Each number is 500 + 40 x the weight over the matrix's rms, rounded and kept within 0 to 999. Layers, rows and columns count from 0. Numbers have three digits each.

# v: layer 3 attention value, 256x256, rms 0.042, rows 28-80, columns 128-255
# o: layer 3 attention output (transposed), 256x256, rms 0.0442, rows 28-79, columns 128-255
v28:506442483525490500530536475505518587460479490531527535559554485510418486558485510490550493483509479569534516551488485478515491558491503545476486471507505521510495469503502478452491501466493503512565502540503541473502508522507506531530512509484484569440475509487511509515536532470498545498571541469508506487519541478489514478483449508510538511516487505500499562479517440501541480564498
o28:452478462478438537473457466513407428559499506552487461454498481447547455470517465545490514548511513510501498428513435525435493461491488454487516546510481480562489514505498528502522526534507522481452479425563438458537509463490514493514534519474561503545511498470481507473504519489512512506468471522552508427453499462555492558524543512535494490529543477521450486479500511521571545460490
v29:498536455537500483476507482472499510494517466506507492483536467485540538494566501480471515502555510488537531497485483519546454485522468529541554452536522520492491493511506523557513456444492502530507473458545475479458557521494453509461468504527512455488477503565482492494526487506519457527520493504503449484498475534476471543487481508503521526506560505540501564525515483525554517602526
o29:532524515477486512570521510507499561514509482520471488470492507544509496502470491524509469471458536478459503518448498501476537484472550499469542549515514507524506502525477446483554510492520486469482528456423521525561547491506503498511553481462492574467543525504492516493438520480461500511517484460560499465488495476486553466515555535485475535500459546498515467449419516429512483521511
v30:485493491497513491534484494483546495488487546511497476508402492496580491458464536535517563497507518461492489471510518517500478475507496434487479495558519513516498501499540455498486503460530458504474502482449550512522537537514540505541506501467539537493499495462538484509484469529526509509526462510505516503534481492512493500512552496552494498483480497541494467484550477417504480526521
o30:455568523544491474519530490526491525486500470423518516492601541484506526525545556498500450569456520519494551491547495494511546466473500568464520501454500482474541485551455512457475479498434482497515523502546526553491551506515527469468430483525500458492500532477507514480463469519526546547491506479483501488502508511490464527498471456496479489460453476485491521553513509481479426511482
v31:491505512548483410502539498456519535473571504495507490492517456519549542480514527574407484472508521501481447498501508450466504465513536553519463486428476539514527518493443541583511500532515500519489468401529409516422501589455457465459478508534462427552492533478517534485440543510493466496430478506503496449475490499495513538519518472483540463523433504534509533479376562516416548484508
o31:548478532453599465518516492473477487517471527520439500442496502561465513463453489446517549468488472466526477528421538523490505547497509503544503522563521554456470469454521484433543539492574468595501505556377535421556466505487543510491535508522457513468514525492508469550574460468443477473554524521500509542515500454496539434452471597446442515490540496479508479534493497554497505495562
v32:517462509519483429457530464504479552488527521514503484575533458503542485509590510489439543483511520535508432514497512518431503490494529485517511540469467588585477476538528520530520484446568473436538486528475514514569516513499504500463478478506469481516542535457562505472553507494498454473420491497499461517546509491507519492510503465515557538499469514512499543474429538494551518508484
o32:517536524547562528498532479411435495475499511442461535504465526515523543452490433509503468471531440517532508517472550511505501549449439494494445508557512542482482503485528469440469479443453537530514478505480494456525533486523493538490491486434525475451478499497510472499551472483512543512552465485509529471454493481486516494498482590448460528479476511567457513545568493502538520495511
v33:486531546508498526463512479497499507482536510499458513523517577526601482510526583484459527527453524483491500531505497565474527496493541519508499467506447497536505486542460495508499560477476467521460477567496477548524472522453477494517507470526496492548440489498522510506537514493457492460496459523484493509522533466551533535492550529536545496475451504466475496501488462520431482440512
o33:483528504527564523493511510502504463501470491478531527519454466478507498467463501507485471457541450502497478546513468530475481505475488490481456535547488495400491503437519458496472500523587522503525465542495528467502472484487516531531499499434478465456514489423536463542506468511512486499533529531471548481513537469481528456472508533446486560546508492522510468539528539506552563513539
v34:487533516514490567474628477514551480519495492505521572481511473529505479446483502487407453507483458493515513538485508561437525452500478564507511457452475490500509524491456526558526505429527469489439478536506476511541474483480489515529560490475484474586501510514499497508506507485503469506488471539483489410539473521464480505510468498514503482504486550481470421533515459537458494425498
o34:503522536502528494542453461528516502489457469454519497565426576468509502498509470498472499419562458448473423507559487460546540560526537513517482505504502484430414452520526425521502481525598549500527468481519479514489509539478498531518534481428517485486531509452478406510502519552499495512573494520485541422517529475473532477512511497536447553474526469525556491514524503493546492500550
v35:488573509459577490497505465451497466469523503506465510520510503486466493441507496473464529519489474528511461491511472538497488491521517510492521523506478468472488489527483531499493553527454471576495501487505485538558490494478520516450458510518520435525490540435510515463499489467416503504505501496523510524477526522558520514536565548460503452539518531481517495474581484526508512382528
o35:499490507533496539509471565551535459481488476525517572586483477540475515499496532477481485491551466499464511573508485522479486458511500483519421516506556524478525532510514464531486449546529505440473483456430523496472498503510496491513495508462491486482523455506470506461514477552491471481482508505518538547482485482472507486508498495479498541514430514484559540580523497482498477546474
v36:519581500532541391543530485524520488490476534506458455506480502484521570498474499467478493533550476448532493497499528415487480422504531518509480496476524506508504474535512472533511491505508489560533475440512414480478498476513465493496441534567515498461501500505512540507515464510485490503428487503521487461478514483494499513525518478520451482561486450588501489494482567480459499561505
o36:507490580459497512436542506469486538520503496527484550496518480511464531465464489465511496464520492493521507529498569583515420489501525528503504528533534508545557488516446523476507508491495488542507528557457499494493425481486560483478483535541457509538505504539455489562511502453485489452521539502471474554566483459487520549476527571492526502528473479472521496463559517523448486454475
v37:505437510446514503529576482503519479505538522503495482457496544511473502528485502498520509494493469566538513510478491505455483513504520463522495448482475539473507506508505523479505460467511603518482481526487551486556465454497478468549471503582504536430505544483475481490493574460491514542485509483511545485464560482494499486506437453483465488520509472435502502489547526530550483539504
o37:509477495527473494473420506513490427544474499515459510546491492479508489465457455516531488539488496515494520554533534445489453488448443506492490482518543477528484510442553521502512488553470471491483527456499447477457534489557504472384529504448566448578517488500501485447516481508475530492481510502464503497489477530545490435553545514564540509442503508536471521521507496513515531465493
v38:490547468538501520466520441495509511442536461477542516457554449504566489493556493527502507497467491537499515545496464512506500493515488592530499508472454488559479487545466504457501596505537512495532493523485425550512496518500489542480494538519470458509473478515480490481490427512500471508520505511478511525525483515487500496511488516508539492461509563450503474471596489511473493500518
o38:539503524528498484531474538496514506504496492464555493486451545510540483488473472506509540494480498466503481560450455475469587551477556442493510541568514538443458489467529402562488497543515533491485483424487535519459511472506455539564552496443540510490539508483500481475522534483461498456508522484557476469476518452506569440492490496524490522440515487542494479533468516494558489553517
v39:490479514518476504519476486465404530495533497496476500518454589502576562441500489459514549496500528515501562466498523522497517481436485560493513482556547473489515490547459462548474528485529520516488508500521504493513521516493534483495484486385521493473468477489507521523464490482479543441495450465522574568492536491542520528504508516485471496503532543530461446415499503492505527512527
o39:482536501476503444489505519467553520511506463512513510477539470547480490498513536496495465492481516528478534549443495522508489484487475506471518496472484535534566464426510571468480494461423491463540492522480517507497508512505468471501517479533488510494490516505500486501477493480526529463459506526475516503508493527492460461511514485496521497487492480467497463547523482531523468507490
v40:497494552497507507464509473523481516564506508477503487492528528498522508476524473443460493475549508485530512488493495526450499467527459505484526462481516474448512478508539504586503415450501525466475487552517519477491510445460509501467503482534504466531556480521487501497531502477477527492525505534493506543505459513508509515503482481506485503497522479473493487536523515529547524535494
o40:524491466444537489533490555513511504471506459492433519533467496541494481503487533494480451486520515517424485505517515484545455446490527513479492518517479526533485530510546450491504502505549461496518465441468536501528530498507491488483526484472490491462491542508479514491430492563510545527519462468518486442501489510475533453506525536474495550535470530534496495513488522459535495492487
v41:507498541419498533481500520499523539547531512516504467504478564484469521485500456475478506484544511512521485506492481537479495485490487432543513534500446497484480504473520523531508470503515527419436489576498529455522505517503523454508524482485499539510557505475477484493468518476490520481513504528499519521518472488447482563508479482509481471521518510467479484503446483509582509445462
o41:515515446509551499534464476560524484474480454484427487532482532518512520524520539528533457505490493486440518482543510461503495492511461521502470465470490495485493523504554523467487447541454475491504475466447509509571548497552511490486534498450502434471468504485515517444466441556487555546518494474484512471454504566481508424538494429505517546476445514524511500545486489467547492479489
v42:522518501564508467539505473484462531550483487490540519503538467517558509442515536470554478479501519537491463507473511494447539492495489534487529523551577545469476502521477499478504517503553439449507501487522519544439562504482487495506524475516507476539506446525511506485464493562492408490438506520501447485515411491470479528466524507512568572482498471553526540508484425504465464523508
o42:414547522459485517518531426443481492441505470481478536459501504525497529488520484537504522508515500470512490502496484571524523516526504504492506572509420490514460490548439459530488462438529518498505460550512446501557484529483501536620573486479454513473503515520501499572434532539483517492551477524563548492474542504470501543509479445466484500546489504510506463519496472482507527522495
v43:511515489529506503471529531495545479435501521475520559441473407505524465445535483535493469509430490539487492500489477456538513511482534496480516495460461528569467493547483497444486530534541513438447514526481430489524447513536517538524484521454490495532527520568542507512511524505545470539388513526460501448519514501447499528487437543473589526474475507501457542519462565482490465533473
o43:504504564526469517466520443522500523519463523509507521595480571524491547527495470514496563440498471470554461552520511447469569546559470496560467507536517484534447457470495449522555516477502489538575487536510436460513499469488458502463497502552513506456509472517470462504558510507449466513564509593516457500484512478469522510477473515490444488424566482537473523469518511530494529459507
v44:496445486500498525561467506519493501460453512492516520484508525519502516452429502498579512504485473512467497526501535507584526475521491539500502442554503453524496505491519490469477574554527520451526506591484541465511451504514510493539541538440516582482480529484484473478470512515483543514515557492503556473496545486468490530508428516522504490467496527464506507502515441439570428549544
o44:432454497503467472447488499530474453556495460529482479480536520469464462512571516538502532572499542467492542458575424532436490468528516473473531500454462449555512476475481518487511520539452494507515474483595452507500483469483499456503535549531491478542467480475522542466496481512530517481509501559493468490518511463528489563492519487546541456513549439485443465469595483511505563469490
v45:501497456525485488547537531504538578517480513507500567518478504503509479459489523469491488513490495527500527534504538471528560482485523478526544489518504545544514492507530467516483513496545513424529501547467540485458520522538537484518517498504517505491484522515522485471469469487496526477462497513509552492533490495429502504478518487547531532486481468487472528519449512468521512545521
o45:460515484469495525475502432477443481498515478485433476418537509474515511533506482556513527505485509468459464471534484521469548525514494499491473551502437489529494479491451476428514557503476498517524452501542458533550483466505493521546543516494503513486464513518526494517494499507513511504511483536519514461494542463524509509493507516492461513521558498535444440463502461479538529484550
v46:512486501478487471490446471508506521482507519502517518594517493508517474479517468486511475506499537530492561564509439511519516478499548520500500513479507469488444478522504505519487535541536504466526463540494514498473527569486566463408497464501479467565506551500445525460493501537491486507485541472506560520524508474448469495481565517503514500522499504528474557490422410481459512501488
o46:465506435501551541488500452460466481466483461549483501420489514503495517497500524527508522471508484467506487479474470539452530553519465493498454529508459522514498492501464519499496504491487485470501473534480467505550450480512483572619557491478492539468435461490575502484533509487527488438481474544549544510463530510516501532475474449438492539539521521477510447507467465515521568480503
v47:479568510477508460545463524491493523521526494530458456523488586507477555496503458497480531451490578520503516520493471517455492457546442543588499449429405485462515505493465529472499504568503506546508525524499489486578474572475511489445480498533511500527472530491438530508481482461445493463539526496508486531507565479575499444527518521562503482506456533526503449433452478462486515473493
o47:573494487508539505506513516546524466511552522494501526488496457525470497535512480488547475507487446516488513504419498540472464470485451481423480497501529530513591523537530542483497442516521502517491495428453561429542528492529537517539448522460441506439503589473505564475469475471503528476474486458486490563486451473531529487523482498514521508569468490485540470530551507511496453499539
v48:537395517534435480493599512524481487483524531480501464554528472489505428599453559515489528533500496505491452562493506502473521605502530499471513503533543567549478477524489470459512510478502483547489492452502546523465506477455513516519467446546492509463473486460598503456497453534490488484535484500502522458524542505544516428504513428483475526464475493462524561485556587495498527491457
o48:476493511512567506503448492387495465509514535445444491437506465454547491452459486529450490568536419553514528477486552464520462514435514556508430557527479473465499489427521507458459528481525543478442492527529492477460479522499504478483487498480557480581512494453508487511503503467538532549518492460533561438510505469513472505500531585523509543533511530584444490500505481546562527495529
v49:512471485542487468532519539503510500511450485484497535444513475501456523482472536526545524532504470523457478534509461477521544501488570453516532515499555473506484529512457503477521536541478478518506482384493534506498489510516493517456508487522507482499463489523539500515472492504514448511515471507510469515479483501496504490511557512509509510482504499499513542515528502449508518475509
o49:473521512480490515513504485466546519456505462470483467478530496473530486512540511485449520489496504456494481503528541490552536528543513545496487548495489491494496471483440435515491510476532511507486502514525492557504469518442494533526520529519515545538510489471473518520480521488495488535519507518515507500545537500498493546476480497487489527510512548508505467486495439485471485524536
v50:481491523515504470498480550518518492512500508521508497537511481518499544531453500514530498523499485566488457520511530534499548491497526452505455471544529547559500474507500485491518508486521523474497515429454543537524495540527520549515510472494499567514505513444517493501500475515488491508459490478494521482526503476459512488460513523554470495515468496516505549511489448418533489491483
o50:481481518486545516485512477440448499493471475475439519475499490474484539473555515514489508506541451471467497490516525550468451541474484541505468557488487477516478511463465539442483506496456530520519479557525411458531433511497500511512517512520498474515436484478532511510521486446541500518495522523441520539531506498519481569515461460416553491550487502502495492512575425538486546473511
v51:489533466455484519490470508477499498511455510523512561463477531510549492528465519474555491501475512480489478483504520570441522521508509518466475526434511525498491475484500490475510561461500409483522501552483498506499525491513549528490515529436461499518522513596515487506490452499471502478498470527488491499503507516520504474502553536497499500468473522510488533507555452494420454478524
o51:444500547516502505479524493521511512447504504505593481527473501466478471489547496485488545489478509496483469475599446475477526534534525489491489510528465491480464499570461497504491482550546527490489502482561491512511471517443463529580491529516514486466465490507474498541543512491502492454523511531554507540511541462492520572484485485480514501513526436519519482500487524531477519517465
v52:471525484433486466510491531510511484543468505550512521497481514504399509481493479484538459549467502541456474542530526461512514525526497464509539551482481536463507523484440517532520522575490481475536509492499504496477527496494491507465489488524486443544525510535453519502519532471474436512452520506505452501459489513481512505470502467495512574461498476525511508524384519493491498477462
o52:468457499471501556451533477429505507441536522543490493481489463499480535537488482542500552427503485480530490497508495500526494542574474489499470472477492488520476525496474493506538528473531528508485464530518471475542472516468490535549526513546464558473504461502465564571468486481483491480528471524534511584514512499523463581479488518512509492564507519496509486431488483525481535485546
v53:520495471568514491539521484498479522473442525484496468510473463491436451568447520449538507485558452480476477480488495518572529550513508499509555509523494523507490520515474481465496508493450491541566537450495527457486533466504517539456499498474534514483458529519533510495500485501519480499554455494507493491476579513576498406503479547485443513494492515498497532455574559532531497500474
o53:497469508489437523474485542480504507531503505562514462493560464439509493517474501502422512555499507543574537484471533461502462452530516519482492506488543475517532520513430540503488512489502517497468564528526524529449490521460515463465410522562528513546520490476461546501509525443514489534456479442468512480509451482488457573489567530541518463549478517518492501492500515536492464488472
v54:524445484489468494486508498487544506482556488494549505512519494503524473499454571515451496450490516539501550521499492477475476508531452531523484504493528574540504525479530493476515538520522531500509513512509502502503499505501515501515513512461492517518513511493545493501487511474509555511513500543519505469493490522456501473503449414476524492512456520483506512463516554529486485487525
o54:490484534480486495487459486485439441560505526492479478471492515484500492487517436506497529521476469491488456468512483453475508532471531489513532507511500510502459450501533490475516547544531533518501510441532462458491534523496501454439539504522552472573487512498445456496487486507493527483516491504539510482468518429536497477516500561572484515430585418542422504512485524491540492476537
v55:479532453478492514526487559501474511494471495531451487605474513476528508510460518452460518565518476488509455521494548548494508497469473486496530468497494519484512500502500514492491511489503450522486509499487540504539532549488516506442472489443502522521472521486472516488539495442516512489493487494508487507485516469537542433480541491519463497512480533545504507512487459443493462512488
o55:547495560499524545500525503485480504461523515521541488472498466480475481517540494526473471473526454523481482499553468559482491478503477449486471541497531489495532523506472483462498524514522525487526502480554506475509472489478481535519465519488493505473502517457527545538467475474506503512482497495467541478495499483496480617504500551497488519584476500500514476490547482500505554509537
v56:489462506466532514503500498491518570516516507495535500470537471506514507474473544508504476459495510546480508492491486496442476489530491509514455539521492541520489507495505511513501526533516494451519513463481458491510483514546500457483514510495534479481530493484488502484425477483490521479497523507500540485527458456456498472519533488518513514498485524493469534492554463513491492510492
o56:488531456491492478514462454508470421508495466475435474445496515509511530481528500482515522555487518480444466519529481510492520505477501512508477507502484538526502458548467488475477454533467519508452468474461474531557566501530502532546548525464494521511462511506534518473474504525491548490499522511539491507460562531484472471535454430482516502495501479495478474577480427465535497480524
v57:520440562532509559509477510501455483505468490482507519479489519544566482431497515467558535505518494459483484488512529563568555440479499487489523521580522449507499484527497513502508508519505497501492503499492491489498498464519546423514511516450517495454494446487520497503498486510524518465472504509520578479476480530521476558501533441484498466458491496427447517553544489528507481499530
o57:474499470459521421531496512457508492527450440502440524502546492509448470490517568497507469521535505497455527536540480569514485477480516514491502509441488508526520480449480468462495543492508511506546458565471498530491480520489481508525530469520475527499475466503537500497462485518507523502524501531467480488569563518474547468500493536450521515534519497449492469471541477488495543521482
v58:516498496433467486519479519514524481520528512520481470587493539464455426567439486494479505539494511546474499524498528520385486562521483401472541531560474550539488502464508495458490480559524544446499538547456528483577509507496517548473512466578481566423453537477512516507527494488509483503534540498493529466513562471517526474512539466558510516454483506493504517486489537442511527522399
o58:520493458581527540463483499467505424484502535460452499479523457495554558532465514553454489540567425584518515463496527451539455511512450514474420518490523485499506544487527561490429465481478500508470503544562508439448523474519536494485389504508496442536525484459535553502477500481501542551497475505469488485498494534512395493491490491530562514553449514594486477533550464562547504466512
v59:508457519486483526463559446486524512536444547491481525446437500502505458489500472491488493512536436446534474474522497501514528480459531524477504563430507465480522526527517533473544517456482519514438499453511497530499511471509487478494515530470483511492508515489521473506469512503493492492484481499492519538496554483503472507526521512478458401489509522488479461476539557501525494364540
o59:484517462529420480495493498540553506475487424519540493620495552450509476485487511447483529492456527497541517483558506451507510520516479531548501432487491490481474507508540524534554480565435469470558515463495516523462505509516532488435481518494531408540476485483483432463574497553512519477501492508433511487492493499491514478490500487531509487403493479448536505576527493507452476533447
v60:496551503491537524472505501433517561484503517493481493450537450498449496589563417515532529505499514591532453504493461595525490467509542460566481509515448516493469506490468573482493513505521538487504516440484564465490547527551479490513490478594487476557474506523448484465464482508499478518524470447492449553500512485474492432475490577532481465499506503504469509451553509477566530434487
o60:537495485522503499546486535572504516497466488474429479493498478480525513471496537489552522582462495474459530545463546465479532530478461533519488479520513499491484555514469522462486445481429463503461496499380515570581512516515485545518524497435498514445485519484527557413533499433437486548478561488483531565489487600487525435513493383458578515516433590477542502522437447474500498529505
v61:480465505513588547493492465474494430497520527480514505436553455516515519437599507547525500503506450545482523512490488486573503450483569488547430491508534511492504513507460577499498484491507533502515517430545465523514430503513525439573483523495500454514581478454473506542519554504504491509435511474511504479471478493443467527501467443491504462510511479489506513530505506539529479456550
o61:529496559473458472494475516505480525535465471542468564542451537498479491485479477441551498483445503403487485605488477509434524521455475488545510480495525486521470470471494430489592544536482488523549481484395466496521480498549459518430553487466503536492451472526521444472549461503478467457490548558481494571485499535515593440531488497483461504446520493394487520507506478435447534488505
v62:487491462483460433497462537507511486465533515494520485466480497487504525490471449517545511491496519482541509459507483474498445477517475465527461590461520509540527513480537498459510527505543468477512509522493458469498571519506536554489537537462487499528507534548556513504470439487546572493490512507495514505480481499419496466515557514526478473508505557493503512480532520460490525491482
o62:541501508529529513495535526539501531518526503486535502515534538535471481524570484503539518514446532496459520436469514500497581507515541512484528470499487555492527469564475530445504524554431479523517554443500530517543513500497477480522488517562512508463438549533466520452499488482475507497504523488543453516485523464529539509493428504503506464431540443515463514488443499478481452494512
v63:512497496445484573528443478527496473410502523500490492490475492507462486439464505535499566512491481502455481480500473513543488508522491498412524503507495520519537512450489479506485520551447541563477498500479519505571479518536532541476503535469502516482478554462515491507511479489511544471598500509521502523468507505499494541514504558482481454493506516440535532497561525454560457471537
o63:509457522527457490484493603534514493546464482525564504525520518501501491515510554482484496533480495531505535505537465469487540504507514447529530467487572506473495557497511510489523538549510490484475520441546538508456519483512495444432471537543542483512506438486484546452520484530499461528429524511470453529468480508493444531472468515530471466480479489506470580534530502463474478539473
v64:504477487533527459502490503502529460470511545511507498482474527506564512548503554552516479482456514535498523511501465479538450481479631484563449500489464487541481500498519489497478498531482542448522512531481430505483457497499485488586464520507521462518510478502487476525518559488503548534413489448491512454526509496429484540482536475475507495534497459517484516480485544508441499535507
o64:527525508527517518435544489507502521548514518500488529546487519508501525487480474488558521512468527448486493524453499507409507501476436511499513467502503501508551461448506519496524543521424468539552500554442492506504503470555507511466503492496471496490471513527528475477532439469503481434502575529480469562518521487526540404502483524483491501438530457473471459475508494487481526458506
v65:488479497426465523485511505481510549507461493527511553562466495508423433456484511465506525494497544452482407529523500503576559524502418475495568574461464492446515537483472467400460553533459475519504561574482557512484494531494495509487523502477482532479472542497535484523533548467504504474512507477501485513462597491550518548472482504486541510485508502426488517489409477471466475495460
o65:468472406476415545492485447493450438496515465545545462495517468475515465549513530519485534480504474528594531407539449514463553489575411466493497475460476461516512535491486521506546497505553514465498482482541512466545524471467546480561463509523539492508548465461450536465464503535539513505470428523492531479454519504505450556526512543517460501518574472556487516452510500528589529508499
v66:515565472506472479498434479495479425547509519516507462537468481486557511476522495533478546519493484480497462483503503463524499527499464442457509486582484484515453512509490483519470511494541444478525492420512493514512542499492562472446496487486490514523533485474575547513531486512520503481476449513486531526533513508529501482500574518502483498516503529544515499486537508462573481514532
o66:488550550541564491523560526476507604459494482499497520501578523487473519532513532491494468511480486513502543512446497510500484472479533511463479522461552514524551491517467521477508541481438521510518540541485563528475516482492516503488393476514480497429481505496561502506491486479525500515537489484494468536497474518468465562436488511452492477504430526468505512537500523498410468496481
v67:546485516485503493531465495511444427487493553511498510510448550503503473486440536481581505508507474447454507537536523454507483473516574461528491520527524456555475457532489494468494530516491492482470501492500517482495473435551459418519525507517536495463501463486531492491461516515508528476500507496521597476505509495578524502514538481449485516494494450461473512500507497506452500434553
o67:469494502501549487455543516487566451484465454494461506525593439477475527452507562479482459548546483498522499530513537554533406477520510532471448501475507501438522482460473546519454510460508481509509495623507489552476431521466506498496481489527462478547509443484519496527511489486488464520514513527454497532596546516479450481430483498504544477580513514473497510507552491536473539490494
v68:532418492490476575450585504497508499473500501479488499498475462491446400575449526493495503507533522545485536475513523580495568487444547442465508507530546551588548546477498499525501501451422507527427488516493468492523474432553554517531507439458507464509511483504551486539502485540546509489508484518487602452506473525502541532503444490441475525495511499471450495530511577524438587496485
o68:424504539516461493488459477497535482544449546472486460532504552455538534479472525506412511488531505538487460474595528422567526548556521563547478499497507516485451456471477479495450540471541479488525480581558515579450547538477430475451507438560576477562448474503423378496540537503470463552483507521469497434517568551450454437482539480560484518437582489499481513435445480489572468497521
v69:508513561487497494498494526491446522502472495495426471549504558491541509467513506474441488498499494477546460478499509509457523481507504511433511514515475485464538514534525505553527494509494513495470450551472501505530497490472487505432474492472496486488479484449501513510479476459466494471526474510489536535460519500583510504524511527533493499492527519484529505512473523475555523453477
o69:520471460538553484512492522469543505491460486507484515481483474563499493506484521509454456461565476562491495509522517511533440500505502501501466491509525527524524506469537513508432488515535483514497465498512533484463488479514501486490469535515481487472498486506511530511500483525507495501500475500490509483517478480474482484480505535462512524549440523549526509528569498520494500528503
v70:497479525514493587513516527532475460543494512505506489505467507506537484562490512488547479521534518443464493496480507543556544445499574460564397459505498472501543528490489492474483450415483491494456499496512595545445510548486443429517546479516518519494462505475471489472491513509481528501530510461493522519503531520519462522494553502498438480492542495484488514500488476504488450449496
o70:497502427479545487509460491521493465501492461494488474443467497445475472471485534487512495538452510479473515459542481517474477507467464521486460529456483446437473481470503545442529568579478484503535479515467471472519468522516560545515494498453496495548476514426558495498497446513540529492467537502430540461514512506530572457515487482478507522528533513474510476518508472498519605472517
v71:517485513534521507563417478537458434504504492524482514513450491496525528453486561493523489538485457456505559505501453492533506520485582472513504461543552464488536517530476453479483490520483530535514473469452547488532475541496480449497492483557535513503446474486461498509525543473486514543545486510517559477477518498553476499528501485564499513504498401516531478527530564449521526484500
o71:495488470528483519416501525440511482516499486479509548499529503486504489528510519504459501522480496470463520495500489505548464475460465546449483515428506460509535522443519505532508537504498433475535507554544501524423480507516522490473438507509501520560513475481545521540486481526576500525496513459451510525572467449568489516453532503510533509525517513489516472498516473475415498510527
v72:492488484494505549519470494500492469509517513507503476496456539498536510461498546528488530468470517433462512509525493482468497489505499464494503490466481480472528502489489493526504468502501530441469521515487523460548480486529518397522497444496527549477487441493479513540506471482522505480564495505470558523531451488554514542515533492483506513505505449468522412514466554448530515463569
o72:506550528491555456508555536508579555474509471385492532495535533486478495540501551481505446489452510505495501508495519458563490493491500520446545437451498507458499518480546512519484475488509450516501519509532608564465518523533525460439458461546479474500560520495524489518476449534525504560514480486452492513530501532484440443459452500536445510502464504520490532523524524469468418544532
v73:510488446522492519535430562518452548536500495518518480544507483495456476542465490493600491523494522556509525515487518487493543506476507517464506515564536467490486480529512529483454502514518492452543487496494515521460507502505512449470535497498546521508487496498522517500476440542493535525501541469500545513527482453458497447491530481537495522506502530560501525484506442473505490531476
o73:448527487489486502497496429444466496477524515505494483426531486505519487498529477536501534556499531509482496471509474564501476510485481495521458528477443488571528487511439537502456507473418489475513475522544469506496494495502495549568514520495487533466442527510554520512475512476519529462476480533556492502499518538517462566485479424468543469541495516456477437491491439521501568488502
v74:492508510516490453487477489494510531545467474498477486557482492514481508547534479468485484504540536505499494501486497532487478568487475516519506508542490469444494503532518519473514436551545505486476509535498521513501485543436400484389523488513528555501474550507480479470530504499496453506534508484495428534531501488529500458485515573517459499516507502546485494473459450499516534495475
o74:483521429537491550536507462525468509489500502524515476445462460489524512492477511492497493475531501510534478465531482541485443497507452475485463490517503489522512521529504560548458447491465506506483491504478466463528518513510578549570500510451443519473510516490560525526478505509525531445501462504487513467485463538487487551504492450453548495526440519510554454535523507531506527472451
v75:504414529526455448513589450512500538499531524497478570488459524492539495490541538493486523479495548508498522512518516550486507520492590510459490534519476494499470534535489476514515533453564471477441503526488563484518505514501452489516553467486454508480514528460502507502489528502423490481424482472488517498509519488496507552471513502461521536483464530470490444450509538506505500501492
o75:419521461530516479488454463445474478526453469479490462561509521560501501446504478497463515539509461513582491508495526467504481510496405547510449436508475509511519454437519554496433490426417515519507512559502466487487537518480489489491541486455554459502540489482520448477568507538533523497527489512537565471490523518503444487483508508502488507455504530536504517571525488555547541462486
v76:482510528514491493521469484493501587478442500513483553476523551511565516471524505472549509511467521469534465502510526514559509468487454557449459503520483422466493434506567508474496531518544522454485497582468486520527475441501509528523510566483482565442478498535471489506515472524444520521473516512527516573522523466478467537512563536562518477504482496513476507472545433444531435552533
o76:437527470513418521486539468525505487489525415503580496529487504500506452488533500492559517510508541493525521507568418549446518474503505457517538467533430443524517544533479476539519448519456484473530456440552478503491490456516541497543523542457471437506502506494534510481481524561548518424493508562496450510489488456486515533523491448489526483487459464483488440519589496498490522520445
v77:487513478535509375480486483496501597524451493489520516489517487515502528523522507444492499484517494507534477515489514461489522532547491567523552489451517495454498477493539521505499495495525458546533481429503443505400560492448449520461486507515510446484507501496518494467466482520404515500486503502507465528493519498536482421501537531551485520501484555573483539451534451520473440514520
o77:463497459468462534500515444487457469457542477566521459471480464478488469449500478474501573550491532494507474464579453557484454461506502473542452550574421489561532502573457492498502488515463522490485491439485478475536471491479553506586530572448475521515467544499481512513505533487532516395509485501583509516488462424488521597499528528465524493534473455487514443552503503520475553521444
v78:529539465591525541501527496499559512476492496501520491517532379505506514471504482479492498479514494504529539499471541477523459538501483500500514455510492502565487504499482529527482471474582421501528476482536495484481570513488525503512504517441493483564491512543461502516519490498529495499465475531462532454544428506507484492488538473514482487475502491494465480459522520466536483552499
o78:497518555495505463513523496515466566540507515466474472496561571495479479529516494487477472575477512483473476496516491534502576449476558511513500543495493519537524445568455479438504532498455491518500505449460562522520534531454479508479471448488488538462512551479501452493501516471506541548545484440533495420463469473471540521508520526502463498501495489474494470528443562462513462483481
v79:505507497463518519490511547477491469451520469480475511477519546477505480539526463515524488486491479531529487527498499542504474471503498464471504489472485496541499485511533488491479508488534521482531521550480491520560485472533527543477489546459492490507522473506513502521530516484473538513472514445480519523497546457456523502482537515535510469511502499467504450453469499453553469473507
o79:546512550527489483491468522535504519532526506528495507552485488527516490482523495523544485522493457509485529515465515477483567474478505450535504494518505519494546513477526486452508483496431489491496489438520517473500508446508429495465492511480529474476507499487493517442499464488493553529483526504536494490472522517531529475575509467510502504471496500540449533474533494503545510491496
v80:532489512510556500459545404478498506464518483509493460490481498499474531480546475523489489480560483509563501495493503483585454532474531546558528478481472515458482493499504515479500483485518545495514510502499497502518476454491444480542471523490512509541518491472465506497501552491515477519433500472533472513466518491447479519511456468507481493506488485477513465503518509512549486465524